Weights of a small transformer language model.
Architecture: LayerNorm before each block, learned positions, biases, tied embeddings.
Each number is 500 + 50 x the weight over its row's rms, rounded and kept within 0 to 999. Layers, rows and columns count from 0. Numbers have three digits each. The size before them is the row's rms in percent of the matrix's.

# layer 12 attention query, 64x64, rms 0.165, rows 0-63, columns 32-63
094:446506471508538451443593464542511416443493537527508483461513391493533462453445583507662497493568
098:553524473508378584454592493484438472562424451404527482472514525451470496533435563471394515556459
103:487493501423484510498433484524448521413580513535497476524500637476477553556540536556504463507523
107:514517518507545509561533519438531488544473596535543416574473534499585336436457581553417524554472
083:424444460416562515519437534475512494508485533459554579493485476513567476521541482549472458436463
097:474465521532478529443589422538543479505554540445466477448534503611369574566538534524490437586503
101:497504499536558516451487416508472570512429479455501510536510602539456546434533540452517448529512
093:495515508558489507605546455484574494468488437563512445493506403412569493505586550534592448480483
093:495463484464508516489468532486574517512491412494557476417493533522547504500390608539516462544506
101:566469506539532440538484514500508435467484454460425449557543532565417456539499488533555433476451
097:518469580570508473428491445504571515419449513485497497505510414473476530518518526510488493429436
093:560511546529541490442513500431459422619539524438489477466531590508519499420482573515507423495565
100:456512635372495528466587407615465521515548541536521524571518481493524492482543524523505588410472
095:404398432518516499472461462417523607510533543546546427459614459477540448479504509544539438569508
109:403495533426498493504495453538558532451493443605545475443466523584517436493468457521576574422523
099:541538458607568587579432520543399576468471542468540590595564432490486487498419488457516429469528
086:525459447505422530550489596621374497396515473502558529473460507504468393555459582513394492586442
083:525442466388482541525422474413488560510362466448496545474566520478535484532536562505510526465471
092:465565580444480462451479585428438494461466564444563389503518474488546422464478476559509560412451
103:495412481490473562477449547520545491485520453502520536574523496578504475464429507458511520355548
097:446532488536510539555498509462455442472459466596521534522470442497571447437506508412499476516504
098:514510619584452467492417560512525483558521595515511510421496497525460403625525502447520415520550
093:428503458464437484434435537512593504424521474467547537631481497510573488569461551509508443531536
107:424428547432448445546486543478503529531529515472491510542481494485488515506566529481402426442431
100:506476496493454439597469475504545508603534506480488484529445532540465509512386513416477583603523
096:456550472474469538540528562524492475571494509493428527538472464486439503442486495476428508555458
089:499540537468550473560519473406536442444470479484372481538515467511577367506537585481464474520505
100:472568474437532473460458546497589437612432562526460483478513548406562461562520540458537518616479
114:464476467582527514471474502419508424560547560420493585536440512452557531555504449613571409517433
112:508502565538440448450467523561433541523503438399569523550529484498551500463545537458417475546455
099:466501501520433498508383551531520508360555425492458439476517537438625550458470481492506524520536
100:543578539480420541511389505492519443504590502519458492573409539470563508498453488504548396510618
095:533460443568502503551426496497467603479520534470465432562587501487473565479466456503503535493420
092:469505467486520483493479583500455541440480525508495491442517468549575400491524533499534353487543
111:480545546519586475536506478550508487428511466503441427492525551457452485518580525514539424407516
098:415421378455527545532535520573549475483454506564475436546534474569545483497523620520444501492371
110:505460487527573466412456479502540508442528453544520470664472536424456440505566479587561379532510
108:518523412490548472449540506456524589488495449416508499533476543523449513450469473499439514563352
102:505392465532427438351510572483605505431560549470461486510541519560431464544465482466457487405539
112:531511468482496567462588399516468480524613563452429536537484488543457539457554512561435457520457
093:541524477486527505502521447403492487446556514523421500447498564547434536421567437375543425451479
098:532543491587475451545470587506568475463505577561549554533450544507487471528408531416497453517506
103:442599476497425551419536442544573454539409508474517456615464518479537546470489508541492505516443
091:482574558545467518469488468484439469448555542462555462562489487452469421511547463505471443516504
093:523486471399489422592434462507456574391450545505486526436459522482432477484539504503490491463547
103:453492533507589542517489472449538485505586534588443520535348459505573520486512452491465447432542
107:533537473525419528462535468501406479451484518557563456488513422581480429519498502482487505373492
096:490501541471559451515559527599454492511436512529500561486522477453463501515411470515460572488418
103:503421516428620532474492474542498495462451527559471501489519546520507440514549524477633550416425
111:422563536540408402378581478532530519554414471478528450553489608530390474449446428496463554502513
106:482496544497562554492616525496458543517497480550490542503633462392501523490471409519444583412438
096:542541563483555468562506576549604486523503514416442462539482511528448539603508530537517548490492
112:481539427483532520573508592434524562498498465440383457518432536535450468500451435502392560493541
106:472503487481411547502474583497605529405436424458506538481573494556551460486416514448488487525518
102:553407603500590453476503462529483477556429473391514547469514505481509533613464603561526516515487
103:419490479544528456517448538523501511502607467463561604525570422526576550391448462525510471464459
111:413468476449463413547432489497544421475515468480556502535517404437482464441483510581549497461524
095:487565495572490452432526486540534334526475572550449458428506441529427490521388436560574505559542
096:428506508430580397497425560469531417535516570504503473555524478515479453523547420512470584527469
100:473497516325466449516475498496542546457456539510499514458509491573490503598530540603561511574490
096:623458533461482479362508481438425471515510472511529462531494532629471517511589543482520542469505
101:518517457502510480481467510490576473445451542378463475514461515513588458518518483544520541410502
089:543384516497470518512482564537433438481489526554546481461538584488471465540413505597410445540413
113:507385412513495456444494506533571485509546583440459483550436564505493432603454493473556500562527
# layer 12 attention key, 64x64, rms 0.175, rows 0-63, columns 32-63
090:426614471486543483505476455568522429448444564526515514595479441522607461494492566452509462554518
107:564546474494503502488569429512477475585496456461565455420520484448447548459540490570472487600513
108:508494514502460467413478603507518476430562481469472514504471533502436573538487532517458457526483
095:522593554414538495470509545508467559447400562535405505518404529390493463530459548533509546534446
082:556526494469470515522390507422543519450489597438477539509530550521513462442513460563497439477464
089:422539485522458496511452453505487517547609458478441449488557524584410523573545532520494476536547
105:538523496537610472502472405384541543595460448464437482450479530540422527464501537522473484487476
086:451493488538588451493486496486492401469486480466514492486589491412454558481535492430478467479559
084:425517487456525611498558498439527488469512551459587527514483533509408552538440541619469473545475
103:563449552563553452547503480511486477513515543481397476474526512548513470503553444544406453515519
090:560437509529495413438505550502481544419481466467446523482588471575535482395646520521500430498482
087:533561495557512603543525434515390514544477443417511491490443565541514522499548461603547469469471
095:431555531438485576433526523563445484463534520559497481516591452537463474537424473497457538477494
089:444497422483482545534470532458405592471574563571411459460535442466496455493462421519508508535567
104:452492550402468506464578445488515501439539473451451502471481449593474484427389568491619584479487
090:622505433576499488492460396489475544493535499479530540565552472541483508529375464444480445584471
086:550556507520443483431501589552534498471505424466627448512497524514445524519434511578491437581410
086:533408505413566523494488547466518500635488543490519568466508509525431493493508463461518573481384
094:578558478485445484519539540526429521427445512538483497449569614516555514492481558431606545469496
105:450469502461362516480464521526642567480497436528546548533470510542528481492542497495491573421437
098:530525481421462462469533498532462495506461493514562502480548475502534554436477611497503538502515
100:566499435529455426586500556529591505532532593464483431510430467487495529532509559514460429534502
096:397414387553506551379477522580588477430502577477489542540526542418397442472515538499478484556507
111:534551527512474561530467575493369512515509507511578483500474577612457539481540546480451461492493
095:559497555478497500557483427478504453561583482490441450475461530498544592545433474550479633594486
092:550574510434464533563508524467455525535506499597521510467507567508518495469496483529464560550490
087:529552607483553424491405472473506487460512538548452525577506544447509472572552533539574535553559
100:455510458445528459520564500487611440502486598499511523444474561407531373627477533537552501552511
110:468489450599522551483404514465498549468636572435461590516489487469560462489484445575580426460462
112:518508494573523538500509501549435524495518472434543355486496557501489516514555427464495546592396
099:530368530544528535516472489518499571446490484443511451446498484489592562497479538449570526575528
097:530531553515513578502499445514555512488493466505441592494445574419568538460450560394517417515550
101:476454521501575521522484468482462554559555501497449411615537503560514564477540417437577473563392
092:345547468596501498442504551508484446475535547482501553541497561557550458416439585427472435555543
116:448535535407576480499460451488489512454568483524388477477460485444519472524479628506537491449465
104:483522473477559549565555489546482487483482520537564509532513435536566482494484542441472533546388
112:506500565516522537461463491506565502426529547509547444605499487468481463428518526483455503513419
112:521600488536574573457569449478485559468486375492491524564439564512418491435468414485456510517418
106:565373500444513530487487561460578498446529547411542543417493491487387474465490563472473579538451
109:483579506488574555453476431489462541471536529505545508552603418544491522517497491615555537488469
089:569544499493501479565529415463535393448522527526409450484559504523495482386529534494452455427548
100:524463500485522489458448615541540420481525532410473526586410468483445497512501506554401466500500
110:428555556590504501472510389522517544479505486430598520480521508423494553520474566456506497557496
100:573595546436431499427481500529442476549569537561590552549487470508474430464564426466503450551507
102:542550554567538408658440544480483463473465545526545602468407539452487515514564447404485440454520
109:460502373555474591435497543501522534428526565518519514589476517482489518505470556523543482437503
111:520513505433466540442542549526466489507453520547537548469577484509461432497492445445425567363424
108:528536553467511443572595579543463492484473351544500501463404471490446524454445506490411518556402
098:444484448540504461463523521519581479534516513460544440500482538546453517465574494529515503445408
106:537436532521425448494482486433468499536448433563521450523488507570463443399465480516494610489533
103:489544521519533514541584517420490562540499373502476527523658505461438524484494439521438510415435
101:568530552488553440484439565517436454512507588445568471589500566425430511522467544525541418539517
100:521460448423551516584510469471545535540491446480498470542390573505552498533464512549329485465547
106:476547506514499511423519559493642471481448575426468491489546492515588556426523540459472603577484
105:586387568542533499457486467496443441525395459477547465475471480502548535533496551586485512578491
105:454436481468531472499424526511516518442532471414518598497527423545458577496414489466562484488444
106:490444590512472442525540514470569447409557494473501580553500538493480395473524428534475478470438
098:537534498481519498494448532434484346513452615503449502416449456529471462522364467526564445439583
095:499457462468463396490471534499554422487516507569510541533496600479515440522584491512520573473473
099:418521510581518467566511457514445437499534602583608459523442512493491409498448491537446506588469
102:498402493508547454481493462485417512543448507486496421462606438649453471509578440459452501566495
100:486382430512498535525513435475464519482411535401494519554441587535575455531539420464576507428494
082:530500539522458477579549574504532515402487518437544460421523497431526445501473473578448392585481
117:523476448533443465510525489458584502517533502485529455539423450535459383539468485434567534533496
# layer 12 attention value, 64x64, rms 0.141, rows 0-63, columns 32-63
102:501571408464476534462581512515554596488506493504478475510417432564603528528490423516483543495471
112:471524425427527465527432529500490488604551500439520527469537470515527557465400542511526462504468
092:571394503465465475489525480478512441539441464512561426526476515485572514390482518484493422467573
089:534488519502366483562524568395555512573508491470545505490430488574507485473461520546490481523485
093:554521551536552513476506512476569494515439420548536475540527531571521357489433544504536600563514
117:464549562372528419483513395582478490479453548550544365523512486445566611510505526591465466530469
090:468517530598557476479484480559425520462500551464455476521485568462479558515518472445509538534452
095:550432548543539515549500545560396479538540444513525497501515491491510412582482534516588451437532
100:549502505489425444473465452511562536464556539475561447481493419516525480593534462520497411627508
095:582474454463486473438497505595506455484389607517446525493389560488435462509522473504527465465557
105:523538492508513557467533553492482563457470499492502491508531511401575516497492349417517547531521
104:525448527473504633496488532424491464567504554524517444564439456484545524568552511553489436593497
110:572491480537479451539543460568492446429546587544524533496473496546505501466560500503437459465447
095:568412442493504539527496577594521497414427519534533516551475482491511514502505481488514572486461
101:456533405497511560492446528483572543466503475543535505420508390499481527549508513528485486582438
103:440475523582510562521539457422491510584484450630593454511414529455511531371486466476544501558511
086:500570482449522550501500561454479514507522511447604559383471566527454543365503440566498439537564
091:471497629510491423568516549489529435506528611529518582439488522481431378517436522455573543519484
084:502503441499528589432513547503570460530471505489377463510455490500370496458555488469510493500562
091:439418464520527447428496569552501493497510481516445544435521518547581540527498593506392480489396
102:593483371523585495434586511480452516535572519497437477563456441501521587522520552456462521459524
088:426451469470539516525502488637515588472508546528543430584531496479389500497560406595446512531501
100:499523467514481456484464510449498554491504505511485541521528453444396520540505475487485551501579
124:580593518474472508470517565584535462419477597524467501497514492453452419453520383384525516426504
099:517568400542521466454596489619532500488508446456506552500489559551500540532448424479521509453573
091:493454453496418561499402490439477538456533478464548485506469514427521542542505510445462420559551
106:490481462425565492499496570473495571396522443435598494538520471475493526544471542394535519434600
109:582516536490483611484463560463453594489476457554535498448529597413580485492422489481527483456578
101:382385536441514475509369592501499535567491550546502507501514466519531645529540490494506424552486
101:424499546478490524499559500427435536410558513426477488647505453563484421542465472506441510596541
104:509506617466540475480422488600530451542520514436539542493446510573484516536445495422563470515429
098:520447478521569530463584505470554461410462530506512437396515460495568495488504427399496500541474
099:523485574468514517614432509457405469480492466432595583452605519530531474516451561502505495473436
100:439485508546620583477450399490465475412539528482536515556503473546508473560516472461432509580600
106:400477416377419560563413534441531475507501471455518516488547442523513496490511520550580547467481
095:491531516591480438513464556561422522521472609432507541555534444407541558485440468517493505558459
099:532418563516464552495531472564490458444453493469409567515484402501479427423487421553541514501527
103:471463580495500523474446429482437643504496439466576465449554419444544528560559481613502476517485
085:547521496545563539405464522549528407534535410479572442428400468490497509555485456462521466393573
106:481506493559450505526413577475537402582485559483418475494582408421486502555504452487453543580409
083:463555477500462396553563437503499443422519519548501391556433555490506522553567555529430523473490
116:471516568491445499472553442506504498531482445564454534466581498495462527503492496483499505592463
098:442500445513513448518468535553520599531473491527643426495448511437532496476541507457519551481490
102:501558543416533510455476501449406346498552530450479579614502523533489493530522573397465443494499
095:493470503571484597495529479475491400549526449493551488542474578448461489554540519431512584492495
100:431548591422500478544545507534454410493464437493593508555508582497475504479534518482503550475557
094:493448500483526561485521499554507554448430508546514522582554472473516490542406369515520543474569
108:398570478514526460473496521530498594378498552563514537538575536454543502427517407529472580619535
091:593496474553484423442448502589520499472534482463483542582534468503462518569417471486526555508520
098:518519479496458524533429447466547460454475565576571458531491495439518539488517429474631518509496
106:491446482539423471599504520612427520506591511463465581530507537439398518481485542535503590475417
095:563584527420399471561475484556494609430463441461484515462463433452515513568556538447519523486401
104:524572517508537397550445468511538503512515571491516554440465434471363429544565579512499533617491
091:498481577450457463603455522419556491486488472545526531520446494455484453408541419504551610482501
097:515541504479502469477453495471412436592595553475506570396520463473502428428528562573482480487515
099:466458382463371458530462460422480431432471520494584480513526494475444489424464470535417505469546
104:525477512606469556497442466585494436452465470479449470518602587515410517549506506572403451474471
108:562459449522471545438454550453481441569482550606545475488498557602425452482493591463489505479656
115:562517654588555520469456438478567516456524511440506515550498502502444363540449543570591505574469
111:513481469484524538486421452546455531548492577494581500422445463522498524508553434529506511547502
096:571522488490550505428532500492446419467571596489575445506505453383438570600583503493553528481528
082:545493499394506544456510539558518431476453463599493518503461542588452506508556527562430352486490
108:477575442546472489572478505539489460484465436453506529510450484524529541467432545464674444448501
103:550452461547466425515491525549506505506518515576466390564491518471454584424446494492547436575384
# layer 12 attention output (transposed), 64x64, rms 0.115, rows 0-63, columns 32-63
110:476461529497540412475533467508530529449474546416459415508516539557366445440480518541544480461559
117:532543440540485504483529498463410523422466451488559413473440572545400544511462528495463499508448
084:400542447487580496459478591576531605479511486474452508531542472485438422558461467547556504502480
081:518463537467531427498482457572443412550427529477526523534462502519479469455416530449445386508477
104:507435541466593468565423454539536545486498497478419497519516524530523549503541523430443499526531
121:477473456569437560495501546514542481574489413509472545389498467475469434486519557442497551569583
101:518543503503534535406505452560453474538490542512474537534561495423572476469506444541526561524541
103:452480475450486495473528457462559503460389571536468509475493534446572490530460421431605447553512
100:412476564499476410585553535585547444487478404636432528554473455454524550415510500496480471423490
104:490446611481511528505495567426517547500530448481515525462518471455524478496457465458580538473408
099:525468422377527507493473436524493560465417465508501514438524476587494454526399575588491488469554
104:484491541475456490481465475456597513401589462453520480548457434499498402432510485508485479409454
104:427484528514534501359527553500513523489490513481488472510490411366594447504464521464519515409473
105:493563513476420469505614551545482548503531515448535526430493479477585501555445476570495506559536
096:587502578490503464464534480533556516507536471512467438533391496448494457473574421520440542461499
116:503555556481463601538424529540546469488530568420413561530510576576519442524530517540425484435561
096:565442584478565544469534513546498485522500535503447485617544424534518478515521562540496565450397
085:494454499452580497444445485520488549555517468443464510492468559449521527445587400439598526535507
091:552522448504521564524494598418516522515498572490547493520411494463548439477568481499431454427395
095:562503477474468549522481519397497484588531532442516538547481513475433461622504499484467434496538
113:484477387502530482439467457479509488403540505451560471568550509458438417494497396489487468468399
093:553533501526485552445562520490624514477502515383420562564420543459537555491441548467493591528492
101:549527480474635520585493494394470410511465475515468505416440519505524534504437542518532367480521
113:392434480443473553486554485434486565517468455446511518449528475456584466530502527607622611496483
103:548427550428524408498459503447483401397470553532447428445511500470399422553470505497473502519521
099:561507484508497541502493526501525485538516460616500482583505477550548437489499509453557553436466
107:554419486494563544478559559513545489511443545551462531466563562536475633561482420591508454513412
113:490396520435550480493564464517485493423530541492495554446558508508467446464438499561552486533516
092:586496463478383483520583399403519439529487410508427468500477504477498475498503483499491482408495
097:529491518542449578466448456552498557475490474490525488441470500498452544444595572481656487488472
106:462497416499466454518541536469480435442402527565536469483538442403573444523567568486542515532478
098:496427447465467488478448568483474524562466420530404456585419475511444486534515459634502559408543
097:502500560525450465456576513548485532480544571546459497484487488478449466471531413527484503487561
097:588513505475470416630488535472503544455511494485421494402527484469489569488447501487501450506452
095:471535562557517525461510523564511458488452607497571422484469494482492519398605559471491500534486
100:459407535461442554490424438431510533391538460531572484439511536466424435476556571507518573460449
091:454499464408500444501470505507518488485471447448588445524566459491485565495480578510457486457528
099:536473545481489484466532537544465452388528515485475538574429524537503426530449544443474522493481
080:502524538508504426559494497535500601489552550432469511525465561584428545478449519507421506602528
105:495471478504527543476539457440447580432426527434521445459466534498556516447508494555534552387471
092:525455547459524478445491479523526456581509455534449596482542487585480475451422476450526460447488
101:510418408500503480401544571432521548482481573401501498515485440491491493492504516557557385460446
096:508499418571442525512513486458475426585417449498569477521501514526453476464518437396494455495502
101:572375503584521432501452530560563557483568456531454456435460485464517505499473474543531494513555
090:497477427452482472588472540445448532428482498539473447509544434493388445422444447578536462511562
104:534478461593528429542515507507516500556562497599543472562456403542469473552482489463497556486458
091:517597470525563500541465535443513560462476496483486391486548500511424432475518538508403463592524
100:549544590549464522517527508515501494512551492528513485495509552535560492506499491540438408484489
099:552512538477440602495460518549451546466528478481417492474506478560508455537533457534490477509557
096:452466443435511449528581520471410537530435456463508455383568493477505522491445519440365449480480
108:478511541453484532511406499499554449493405511505472483422521435530566500506559476485518550514581
100:494510530548601502422507575574603544511422500623538520545519594573461571455454444505557517525558
104:507507487559484583453533499556557546528539445507535451556534547561580569489530542483445534392531
086:514638553506589489550511454521531476582493499511512389499458470488485537490560534459450518445498
087:540504541469488508471511476495489526468573526451524432466478444428521519582538416521502546415468
094:480454559388552501481540481486569494578525582460390474416552469510543451458592468503536451473528
101:453434431349486441481559503380442565524469472499476500488460432485503469514447392474580574544484
104:428497606547529520522572564485464522455640478489468490511541464427455467540502456481555542516451
117:548461494492390458451561567546480524488463461479440471404482508491522492527507484502413512501498
106:498552482493467552484597487421573518448406540483524489496497512550611523526479495413514456480557
095:564458506533519543565507648494506508441432524530472461539463457530512465539436488468461531564495
089:464494401571492509426544392503498533468530536488539508531517455496527479492458474441579474579518
107:502396541425506556472496468523466499471494509447517526475563498471488473493498475522431559554462
091:566444527474497564445547573418479492531390466476466514467502515510499458525567527451521532494546
# layer 12 MLP up, 256x64, rms 0.181, rows 0-77, columns 32-63
106:504433544380451468485446508533540558539530540551490481557490476494492555537508490420472438522508
103:436547494462431501486568377534515477525524430538589548466493511572529514569518471509554540548498
089:499525452606541467477533507449473615544545613488472482576512518507540530592448471476513453469544
105:434520437526525462481527621482377439487538515594533425492535586553543511605508422515528453654473
097:579483602525527488558333493464446496569513468577507497490541447476485475502495443578504504427524
103:531509509459454517424468406440472596476534559483572445558487531512475553617551591487446435560550
103:497549409563475571470443423479515543511394439610482549449553466503522562502519487472514422497522
098:443460550515500526387547528461573447559483423377513425620510578488594492483487460524444571480532
101:474508455487471515359397416539557590526495492502441507509501571560453531532517381438545546541444
105:539568524413455560514483532399469536522553467380554426505523547500507431453507608545482453525441
099:644458519565376445458502520488400489495491524539563529514503456453491610524605527553422418605548
096:434478518453576440486457475536439458487441506497478479462433480498544557627566457529472425480399
095:586442564431523430543379534488437476502438447450486473530510487445493553513440506533522506406610
096:477477493555472490494485463475517520475495483436424508476502563498442587499601452454579513469426
100:522478583458440495477536535494471477500528469520463498586446559441507581409422453604505438517478
099:490397538579503493509486395537544498465492555646504519467395477458546532476582434522496468510486
094:462493559454479467415448459511459482505548528590577606458427596409530511404511575529535533529431
103:417553439463463593522493515462474533474438503459579455508476479589540437535541532463629466490529
108:572566521421515497513513505471500468522571513509560513509508499485577449498480526451495426569511
093:516473398564534466437584552423503543477529475503489459514448502518605502480482414468566470478491
101:456477506494542448470490403464481573585442434519496483552522573370471550513496410570533437460592
094:558436406443527631513519493424545542523430487577534515521508473563540577518576503483523570554516
107:467495550406528551450414574503515535534478480466534495520394584367449445517557463482566457483540
091:400505498519544504632434506522461530518447456494437575537445471509567513429484412550516479509499
103:565516469522436479518543478502421572469493481465533580447479540466457534502499657542507549464509
095:499640531422373507501525510518421541439496499537483446454543540468534510435468448560615546539547
102:489479421476497502560457419556464502431532484558581482557551514488529513512569361511470490527445
101:498523481540560462426432569494471540453467470501414478518514438508551473626461504489580562521471
104:545422531415456486477510515528449558436486417527475503468558563486560505542452474501523416434510
094:550539493471496439476432422392490540492501457587443538468569444498450514520427491471544540600514
107:610463503546454525482503526532471480551522484515456539453489553502435507490504551488550497468488
107:544484432546516484471492432447535513606526448480596579499459555533521444489497481464574523463513
098:487473547525465429468514490459510575624487511531575587523435469495460491536512457369557549553500
097:577419528579436463507445484405579492498549478491593462478468544527489565514473440450421474456452
095:552490519566382512530558538456419577601494453446443502449460493582496449510439459460500533508486
095:565450484544497526468535487554541493543510442578423591502490577573504491411529511547427461548495
087:473474467475440644484561441501418543519572503603482567477517517613585461462527412505528480498521
111:590545474545556468488539544476472440481522459451533499512475494520584393527578555515514508526494
099:506506485553438522541553475501550605480444453463534378456524517461513470490553511494486493486379
106:522457526588465518564481581535488555476482399508520455635463484529527512509474506454457379568465
105:478403554453592453496482593492448554466527450443525468501539502453589516538489506516516424476460
103:515465551485477421419462586474490462553422502577515477415541544573519484439500476497538555491414
093:419472504473497468471383552523424547520605534548458425496565475607501462472529468517503486600470
095:571521511421512507538534553492515527498606392543542495501443472529506508493509516461512440458551
100:487548461420495524584427465465523517428601530420498505538505449495519560496501578504633523570489
097:411466523583519394505394532450414493493518494420558444614506550539492526481537537403504512532467
110:539549496562530526539404526550549544456447411438479455448525479500506471516541477434521549494503
093:492462464510489491447532480514530510449547512479611490471530484475496427508564534428447500417502
098:516544486528534452397475495441515495503449488523530380572622490490541529412507413495584504569518
099:486455517501369465486491453528419613462531458449432439510431562525561487491500463507512476498472
104:421580614559484420580414496533462499538484441524545435561506539559436474488541485442494542549537
108:515553506512395507538526468481492591580464421487524581453448531492499491458522518481520528546460
096:450531523538566434472564535407513525476500516497584436479548461593446511593474462444517463503449
108:472442585470485602403544471425462470583506514518472471562443542551496479587477594458547583515513
108:478541508498507519500515478448449530410374453581451436514508542580517461408547432497562415489544
088:548440548557464501534487533411492403491452467491525502544510514466533429513477539534486560550446
093:561538494558471535428480510517504509438458509503482497510499575486486504460609445462485529463494
104:518542605476523535393386505534508574455453457472471515467499475430537568509464571482517485539534
098:498511447586507521515546557485494489468521503513504524568545548444583554581523426526412585502479
091:431509536584486514489451528546500395606501551578487431465533542532595564547569515471466541528442
105:489439455502490441477445525634445478495361472477501558545549605457383512480542494454581576526497
103:510399467590558539481493499529524499486575439463517557516528624413536580517544497510477505451529
102:624593399487508547511508478492597478461507517438541452425548536492453499487524482432480542565482
097:521549510545592462459501408534588493495554546505480533540477565515548522507546506476503535451494
096:488556477505567615504497526547503437458412534468521486529529524479539442462491460604613481535482
095:515489554574561437555493493456502499519508453530564496432483462555428469518560400555530478536456
098:518390511467498501514548479462426422511476529390415494488570605591573511536511510486424565456539
099:516496438426489585507516447489428463542568421598513536539448545553397519542535474472489579472619
106:557508404537465492562545437558481503629559379499481516589476472560484580470467441506537502540479
101:410534512375519523407487471567574499466499533500529457510544559547583495547488413536501550527500
103:550533496462529522590453466438475446483529508546451471533558485565534445573433446447513542445518
091:476511409620532507488540544456552482495534450478446449519527605460520510558523456496581523484415
104:539448464543464623463554535401523542536485502528572404431552506580499556532558477559411499484476
095:540483497519469463486407530496503517511460546521544442486522402474478464473554369513515520467524
093:518561554500463578453450501474507501482591530481590484466606512488571550539462493514405486460532
105:416480580449618490487425445535463507548536542522498428496532572567527531537480451507588523496480
107:414485488526427487446633482510489538537462432473457429509463625603543392506556501479522598468585
102:514587534495403430472482488480513470516590550528493492473543587508540528426441527523420473444488
# layer 12 MLP down (transposed), 256x64, rms 0.187, rows 0-76, columns 32-63
099:515477411508473515481561500375521430472561522607472495497510477454486480541505608488522529513522
112:519509379518548508482547551434520516534494518468429486532410471432476527502559508503560580487554
084:495509546447420489554536590593488479472474472519437454478488559573568452512460428548475482565548
111:507453502507545529497456468498576472540513541497513622556556493478534468416508527446537520499453
080:603545434503458453480531496573495439416448543462547455458486562531553480566520537530554498532450
106:488483523556450549503530475533549474577549565528508577550474553472473518374513403567577549510496
097:482390474513473549498528526555446574532575543546528512488508495618547505531596533529422509452496
084:530531524499517444526512433471506466466515569533405639569464437503445588451484505571402512552607
105:542468585414569468491462529480514470438426528455458438492450486439529465547479500526469390430460
104:451439449505453431519461533555486458463432603553482515554437528549515513392456587515509447542464
101:497511501466539496456491527429447576568510454433469557508463537534521443476502471526534470385484
098:526525517547432447565568603548503603543455433410458562505495535496445555527464507480527449513488
099:436501412448528507487511469505518485501567483511495543537506529605525487541503537460531572526383
096:473442381504398445585485493554589409550499569487476470515506479493479460537502362519502518491443
100:397607489535539537495444472515524490477514457471515490524492518564476484524383505493502518374483
095:519490574484550544565534599531466446538418511449499418580500507502523459617522538506531613520481
087:562469533410469476545554504534448562489535527539553501510469487570419530500480472499476505522547
096:516486464318521559518453505484559492580557456411528503491489506525420417434510591521513406453458
119:507560516556619460571549527492492530477499479509488572535504527504469520540531536484485492494478
099:474581576480544461581443529441447494452420538563574463516457447464503529498567482576578458482517
114:467484545517445442460557534585436499605518638503553523482477487431516535480508558477452523586600
088:446537612521526431567611562547504518453511538487505451461481459498481447487564442515380460507455
099:523526516545479500451459418509401459465586491579506631439472506500534490509490463540476470404517
098:527485519520459513421473469534571536509533420497485544551516517408483489508496558474524505361480
109:453470481448493560596531582505492460524427582396485508487559519598599442454528463476512529533452
109:537520469564602505569486618477571493452449508430425448553565427582475479564432525437519495530456
112:591538481561500453437506482455653626512477498483518519553455491423470450485599475507479512482535
114:554415486599450520460433442536486589560495404583528386440448450450476471467429447423509506532440
094:575573481620510599542543558476529465448578475461457537450465467506471498520598557450475537516568
085:442527472510516482498478538543499515497488559361543507410453546566622536505578521511412496391463
109:429468451470498497596539540461444459433371533450427498472519492492471543497530431513501502563498
102:439482469505531484526448561547483415412509575479494558495550543455601412470523472456450517478371
098:527489415559514502540431516451604474639399574490459435452477485524550499482619541450433476503508
086:526509585491557593494502474458530506525608521558421555442484473486525502502445509554648529470542
087:497560539473496527468469529516575537476499500576525563509636490469501592507580576567534527450569
096:501526516459522556462464542463447472479562445510584511581540499463460462427491513564455430483437
112:352439501468496422526642528460565480473518543474581444522513514546524478476437528513435530507474
115:522548504496437484488558593479503443441488475482562435571505468420488487597493463537440478507544
100:421472474498523532525467503535402386512524536541530543471401503520516512473485500550472487423430
101:431430543420569537395409448533546508504534507488459451451516358499499531491551481513521561555512
104:544462531522524486419498520485483586531429520483496480545494527461551516479542520435479416585503
102:542530418483526589535532425438567519459449549374462408615508405587564538511552528535466466471504
096:436521477508537429514616461501515460470419574524495562534477609489521570468483555518543510512459
087:541560378457435547485527562502533492424526525457437431522426540546471464482544549518473525500524
106:536586436484570546451489539496501444558454508497605479478500479505469464494541512518632549461504
115:452501522481449461433520531505347482454493492495502548536502547496427412464553565438460568499485
115:384498514469512499509627578557473665512466525468464468488472475592574492524456484486447490424471
093:440433463581510554534613483510544426605517497562490507501400458498471522471578504510537468525388
097:469570462506534452533443494432548494535484457497477540490555507518502438424510520454481524455430
086:605517504405619474539478523483524480580467534478521488539585460484447496484605508462505397554414
102:456561530499393513593523521459512488441426510516470448501484471585459403425462505531504483492572
097:481471553453531498482477511526612457561627538532512512428501453431501596521556577607459544466527
093:527477547452479524538526660523538417473523478529444518504470565456420533473547521543559466524417
104:520532507642508460570459536463557488428482475513573437505579484503490500528495448478440473542545
116:526563568464509536447464497430553411535545499455539473499540476436509477474538517406559547517462
100:529499470430585471549485433489562478461481537444441512417468566537567500501484520477560551521468
091:456454527512457481517484379458516453575506495587477515532567473493495596522438535492497473481427
102:528507447503574490530585514543456490578496486482510453426486449538517456557468385462567536505479
091:587530523529429550554614540564495519464537462521425503545466515459527523497371482534520514436509
093:504448466499510527529582493458466484552601518533463476592578406580518460498496529513515518484526
110:497492466488561529466556553511534503447514490471426379508469526516417517588501484514625482443493
102:501438491418538600531489460499468585482440520518519497518599416555460433516471509528523475456453
103:478487551452575462430488387426516523534607460521543560510477470435573468568474463450443521482477
111:532413542500444515464522520519554518512540399385502413507606478441460542550540547517519532485476
098:530496517550517434392554479545489449540527484458465544390482517450474498462487541466492557458430
103:475539488550509386518431380493513480486540541467465565506480495421383465502436582522452519452482
088:483479543441512418504487387491481495514466465597454530417497539498582443463521561483542515453494
097:481513435613478480507508450537577522536507508504481479432439496388540595420495473430485433516466
097:463473470509606480506452549490482501514351418441575531469466549578481416462508465536468519608533
099:493552484511540433519459549523436515542464509506534570474452475525344528509484515497523481477511
102:460416522519504491425429409549516433528514509554616517524526485429499550571575439461492455477492
091:481544549459493474488525507523508504400413426425564474447419476532559523441553514526403581555414
093:414599538493548447428456487440560499434591470467507548506496506458457469528488465501505525486558
100:517563462481470513650565530479450523557492515469474498480466477568553582543474524525511510531482
087:521419492463495436505541568515510609473417488581499484426448486482463486453397515410495541462515
095:529523579517575559464504483489477474532550420521404551449446541516504564523429526553523502418585
103:485483487491554477558461407390529517514507521528538513551455484465511584500444435492568483369429